Weights of a small GPT-style language model, trained from scratch on English Wikipedia: 16 layers.
Each number is 128 + 32 x the weight over its row's rms, rounded and kept within 0 to 255. Layers, rows and columns count from 0. Numbers have three digits each. The size before them is the row's rms in percent of the matrix's.

# up: layer 5 MLP up, 1536x192, rms 0.122, rows 1491-1535, columns 64-127
# down: layer 5 MLP down (transposed), 1536x192, rms 0.0437, rows 1491-1535, columns 64-127
up1491 105:066108096127090097164176175156157091137149110139157143149118130131134144144109111183115067121121168150146142093100101179104118151133155098134119143144140187099148104170167098170125115088103085
down1491 112:118156110068083114146202154120139145126195107130176131156118158137117147194105130119120118081086156122109115086145150108139105128131099155139088098155132162147093185151163123159093163095116111
up1492 097:139152171144135103155127050151162067104168120141162154110115147083131095160159145190176082119147077118131156137107134136105161146146136122201110123159090086113127143105151168120124167157164145
down1492 093:159118167195171130132065154140120085125151129149143101074136161162127100077140173080158144100139105093136127172105119093129089137127073131145127107030132108166155145140155143148143152084151123
up1493 124:059122157163117133095140056140090133126124182144101105092158087148060099117111172073089140183144111117139056119092134159140100135143101113116159112156094131149116111183095116074074151170113112
down1493 134:139173155130150070121118132089121109195141152214202155137139103181133137080122162090074120137100128133159107176136142123149120128176129139128156085133080141046115144112163120149160156154129104
up1494 097:136108127138119126160163136199126121162108102127082126125157114093137125090125147112128099122134142101140127129104145096082152116107138093076144070115128075135099126089115123102108145089119129
down1494 096:109096138117112078059130123172112114158152174169076086169068115123122154105123152170105149135163132152096165094120123188141086119165120132113133189151146126146142123131112096087057182145053075
up1495 095:058125088104129118114095131045111144184136103110115146160097087105131152120111184120126132123164136105156107068181139146155104156166139147163116139097175137122175204106098222103121111096191115
down1495 092:134100119139095177136127097181122133150116111140130123144172108143131144136179119139137113151165145147115104101028160154116143146107065101132119122089144152180088099081112149149071173133141064
up1496 095:139052082112110151134081176119146184161099095149170111174133108115132135134146095192065119162168068166187120136120107139120144159147155147115167192093135111133073167165156170146112103157164187
down1496 093:183093140145136159123111087112164142141122125090118164149072109142125144114109140095116169079087165155156178170194159069109185124131099128101164100108154115079110160156057116112136108114141108
up1497 104:120100129143172142112170143080134099072071103149161174175105138146105100169122116099136126126142139138200113080097074115178158147113099160141080127098104171080159141102174154114121087085164129
down1497 107:148099148118100190115105118131194038126092168092162155149104106099148113223136104103129136085162125176115132113093139102127119147141135149051137143156136054119075095097157162123123159181100098
up1498 100:130144157148100077119147131089110146177130159126137118129154104076090125082170114118115090090126119080117164098093163103131119208171130118125178100140200098122126071172155130135139125114088082
down1498 098:121142109063148098173126139114104177129156138130129038115139085134130140119119073123080111118148135142127112159160103132166178145168184146201136153115145090112079150108067125136147158120145124
up1499 102:118137172121134121141168147133153108143157128072166105116159147137122117159157093047087083076156124123174128132151167106148095150124130157138147138147166119126163091081119173103152115104148134
down1499 098:104090138111108123163122077097129137115129135142124137098090175138106121127166112147147143063088120089162106144187080171140112160137190150163139141173082121073138141152167181149128122128113113
up1500 098:117166144109106146174189194141129155105165110122111152128153105095166131117157175079082130080113167125151142124106130117157180125043139104148123075121076164166167122147136116126134174138161160
down1500 095:157172138202131157119032104136077138106129142115099165075199132130115159106158146129147131142094130177100141107133145128111109089131165057094135084122107112112116152037127134098104066184098080
up1501 112:102119166101187150114123125097109129109117102139127123108107146120060123083099111140095160146118165132063141173137096082168104179094123101177110141150118123132112146109126119086170184090096128
down1501 119:110118091122184124071093136115168116133110095127099174150124145057137120148118148107158112125203155070163169175053083113137107164094175137114128161075130160156111061146135106092129119073121164
up1502 104:150124141154156102057075115159140097149080085051108118178116111155111148169131133153107058128094089140147166117094125097140093103086133144079119090146135185153115105109122084100091130151121227
down1502 107:154159096099108100106154111063094124079096163101137080070112146133081159108108168130167109156122087155182093198130155098123096151085094139077109079201156144103193135101108161156098122156122126
up1503 095:125121177108157086135147174162150150093193108141091135174123111134083171110136142107082071135210114164144160104163139149088090060163127194133106115125100144121124143125172124164073127146079153
down1503 094:149140093119163133108099101133094120164075127168153113104093111168130150120114159132148088062137138161110200161099076115154115125068113215137042123164135092081116131129103133159120072170074186
up1504 099:142172139098097160148137089108150124082153146143146169067199073115096153077163118092104137104202080061139115156137093125141114140101167183170113144090164121167118135104125137106079118110154138
down1504 089:094104139065178168115147144039137149131196187105125127135065158153187164155127101123136081133043127146107064096151115049188130134171144154065134151128160083107189107121148164117121103152099161
up1505 098:139140075090151160157103090158121156179104109196110162156113059074137144094162146131135141122095129120114115119127089129129158087100146141106147124186128177125136117061145116082120152131210170
down1505 105:154122152112174082157148125210113073122180147124155091125111074122129121118155107171121136124113190099142074121104091130134129130117083094101123110150144237089184101154065127148132092156097166
up1506 102:134120123100065192104154093068123141147131121106062159143095107082122134111184140159185076092126188165122167144104124115171088126064130134160118085077067136150165147076113118098148128145196138
down1506 103:083132142116222152160158102116097134105093092090097064112140044136178119162122144121122115139124090124128151139129146161109159104165135106117173085083179110101095129062076110113194132061160140
up1507 086:167112091155153095119074153113197124141104074134165142137083104089148135096155094082122085158119143109164147118091071111079128112139177107163136124129128080122140117129087079116104130159183167
down1507 094:084146110151150191158140120133140156193154144152146133098164179133125141110086139134187134146114116061188124102120102131190127139071120146117166167095118149166097155159120091119116160135119120
up1508 103:147166141146133065096138191147118151109137135138130154100097126162156116125164153103098128100141095132101202141126160160180165150134119129109121156132142175152170112137129084122089154145074099
down1508 105:200147102163131130165159144135149115180140143138142108085133079169105118100106133114113117160131094118080119104151097173203153115089099153128103078090147154153142106095143171101082094106092159
up1509 099:085141033093148115103121124051095109115089141105095159121171121140138120126171087105145122134154105124165078126087078091137127170115119090089107207135113116144152095098127120073087128128168169
down1509 099:112087114167117122164152085144094162107199153149085128103139085119147097093140091048134127132126128203172144107097146089137136130094032085118075170149123157107137121129167066106068092141042095
up1510 103:127174146201122115127167192149128128093140136082139126161125154132092121118138165095097147078107118120096107086148115060149152173144147177123143130130135137207133093164106155183096163153117136
down1510 108:107178131163104099107140166125182119125179121139147107164153166183131172106166104093110139115089130080153131117110112176065120139090124060127059130100154173099126093121142085065150141092131142
up1511 099:105185160097135141123113117112110129092115151131103127114138156140090090104158114114134062171118107111109140091177120096203142145188150128150126071144096077169169124120143120128085146091155172
down1511 103:159161162119161096153159062125207128157108150117136145117099102136158142108105127178121144181136101106127086156107159102138172174150122121102173092097124144126097121116125128089148085120135141
up1512 105:091125058179131154145170009147142151146159140117098174119134146142160110213209119147130120127139107182149098153109062107106071099163127134110127166120116143116117131090114161136102115117160202
down1512 101:191118123179104129141141130112112125149156151125108135140102156042157115143082143118089131086174150099167121110115109187088161101102086128100094177070157137148126073083173169111188097095142127
up1513 089:117131068101221105150125149107148083127089131071194091177094093156121153160122138123143107172153097199143055155157136172125168127132110115130118148130097207125133082064134155101074119179097137
down1513 094:163106130157141135114090117161082102201128111122079134093116152100109189077155130111166104148112107193153135144118007181142114062135081109136174143101167105146145076144174103104136114177138062
up1514 096:106117121110155117126093141121167167124190075058109080133100157173140135103191113123129116063144102190133056113111126121081096124078137151127123151175119162154087095134107173101140128118093146
down1514 094:154205152120075206180110128092120140140064179168108120094143147113128079094102129135164153150151114133187150181099157132071096107127126153146156063111107105095146074159139128090175158090104141
up1515 104:126126131152147146171177113168101137120089126115127065123120106147151120136155176142097157115098113166126108148108118129086145221082133164167105102179089144130117089144065141104094106146138076
down1515 116:152049112130187072097145171130092119114156144079142113064134139167156168128068150132098105124107102145102133145121115177167161147129176100130176083166172137097080112102152107158125058160115111
up1516 093:148098081061120181120116086142150149149160116079133129130132129100108142129130146097123098159074146163075091117111074112103107148186137160107144143186161106101121086141153153123153123135162153
down1516 095:169129144145127143084158113118104083151156095134132152174117097093144134105150129090147130130106154036144152128088109143085139081153133128143123124144107113141156145120210115090151111154187113
up1517 097:097125143110110147115169137129163083138108104125109137158150135059116091157076043148142121132116144113133124156223108216077184113108164142107132161095164114189075159102127168150116136109126099
down1517 089:112100139142122178121070115164175124254129080139165183157090104105123113127155150124132196169071183149137170089153109126159136089163085162115107129134182102145141107101140157192109126102096074
up1518 100:122149137139107089107139114145127109150123139054149108170147128122144199153063146136143103149052100132088114077114116152075142126119116117135131088126082113106168129124154167145176074156167110
down1518 096:145180150170075224113186110161110158079133110150122118124129205146145122113149124156161161144147130171074172172195146121108120154132154097151137177117120080139132127156134135096081124158130179
up1519 102:070103179063146083129183110156105137140144130196124137103137093140139125145146095105100079180145134118155113101150124136179171126083125134101110105186137143173170164139148070121107094092084126
down1519 102:096121094091136059110097137169145068127173171141060053127074110169147112118127164167129122145182125112144120179132100091137104123121076170120147090121162139167047137155133161110142118115159094
up1520 102:069058076128140124137198157210076150139130117120069104125087181124088119137151126162164128130136117129173111159099165149120155151121140157133149184141111083185075150147149131167167115148141141
down1520 090:112126150169133096123085117100148118113105109089120122086152135106167175136118120149135122112123153117163149168169105103098090101079115159080146138124052097163157118149139138140155131152125123
up1521 087:121165113089144108114093139075171122109170115190153090107124137173090133058156130193183106201129128186104083119062116142092164129126144172139098112148156129137112105148161142115031129140126137
down1521 092:147065122160143136116128103130119184150097119120153221093106127148146089151080088107066083126110133138112114142153124169151125148052184093091173116090135105145110156137149086141140158099130105
up1522 098:130099090111130105150143108148183140216120111100113164063127143162102062144140162117126166171141137126212172113127153110112149143099154157119170115101159113124132116163163145185155133107141126
down1522 098:150112145070082105132133074101118146107102137140115157117164038137151075156149191103193117121123132164113149081156127187083127098128110114093162108130072129127123084159114087155124114112112177
up1523 105:111173125101151084165088110154152128149129100174086098109113134194148119115124134136076126206085197149151181111126166051090176170100141180149141152117116149145189090128141067146195119174105129
down1523 101:131124166127180116089170076169114130150157065109128129136152051103091131151199124163144172098181114113139177078112099100099153143150071069112135138143084161116176154088139127147122132106099151
up1524 094:126125115074130079191129110152117222122060130138088140141107141076155176189116143095081130109118144144082101081121166058109137081153152153142151126092150121128196106082119110172142115090114053
down1524 098:087149120178148193149174145194085152157139078102082064108144119063087176120182118143126102133097158131141119167132120168157150112134101139153167150145148150184136133102185143078185178116149175
up1525 089:138119140076119111092127116175128141095136149157145133119094109148125094188167144169131116085117136164067104063110121117114154041108130127150152149091108135110171102136139081034165141161149158
down1525 082:144122114165151133123167151073150161106118144076186142156145120139092122135063110109098136109128113093169153092180161128088121096115113092140150135144204134181122109175108109123102166051158205
up1526 100:111130092124119148159088136213125118165142141119140139148137150118159120173183105129143091184181161146097166161160150154192103137116155123184201153159107138091156139099159164089195194161137087
down1526 094:101125133128145112126103164114147044059068163160093107160110144128132129144102146072143153142105123136122113084133086153116213170179086144123068099139115148148128063161120118152104101160127124
up1527 096:139117145120123145140145095120133107123103196146145086153145143117110142082080111138094119138130149093196123130128163144086156107144132078113157092152145132093193152115187144141198133124198144
down1527 096:172129148133135137182104100076198144128118055193122118148150204236161101158140158149101115150148128164115123117170093097137161089114191199147121134106150088119040161095096181081146147108133119
up1528 101:092172194128142090120083137201088128142063144136144108154169108126110168100089099124061138118150125116144109166143154085206163124126071174119144112134099155096122142163139126119179144096158152
down1528 094:150147106113106124095102114117152144096135083079155142088113093144140120132081177108135170120113085133099189104176185148170157129115156144164110169162167122158236112093148091125117106172093155
up1529 104:135107098105137123175120112098112122106148108138131140136146140119176135090155146106183073092074142190222124140111129099176145160088145090130154160121111122125210109087177182166097184075115096
down1529 103:112176141159168130170149099161088134141123109135123173077173093104130117134172140167110154128117124106215118160124091119119120083111122086134120157152129167111092118155075111099084101135167114
up1530 104:168116090139125100100119113078104177092120137125127094168072100125148158123172039087163129119115112178108147108124159129055149097173133141138118101195143160131093165084145160156112136110043098
down1530 101:149130122132150141129121185126141132099134155122135141114117166151102160134138096140197116147113144156105104129146136138164153133123115089142166178112148128127094108166117095100054175156131149
up1531 108:126120111130134118148127124124204137139151096117146104074093169060105119133089069103124103133145116160152202134053089150142153106096126102122091116128107134139115126121089119174131134189149132
down1531 107:145174115196147175164087067186112110145132072138094164140147084085143090116171190074146157140162147187160186156148112138110121133111109139162114108069131135154065150158181143092117118137112120
up1532 127:127113093149128141122101083076138112177123151155104103076121139121112126103145138138151087116130135143153187177109076170110112081125086145192138121093144161116173113058146157154174117094206171
down1532 099:138111106113081122102139090134102171112137102137119066081118093167187088107219095104104101102125101139190160196148122212109064074108080136187136076094139140091178097115130147152108073108135137
up1533 083:104108106116134094163075128137064167144184084110155162112098068112159164106137120074094121195079172083098124146087144162119154121060090143160157151146105126154129145083168178121149130108187149
down1533 085:109180176116091081148097152181150118119060135116100117188187099157144113147161171174166082139137051174106164181172082081066092195085128178139124147142070129086116177140134166084138162106042119
up1534 106:091144107153148178128111142114108145121128124103122144112111148151150099176109197144123156131124156152102158142135095117107138115131148130147140175141133159120072151201143159118088105108112148
down1534 105:113166074176106117117108094136165147134121150173129153138170147142150122131100116186152146105123179151098165153082134064151083115093187207111115146110163064160080139083108175064149117184126133
up1535 102:102081166137105101162139153137112120125090115184103106158086128127177128144150112153091165120145069103134178141104119129150159109175144139208074161128154086098137075150105126154202104073148112
down1535 095:054112105109082104120156150119161113150082117142121098130110106136083112136214081147107112099111150157119188213107158148133098074141155169160150180140188120140118151191162120128130072184129132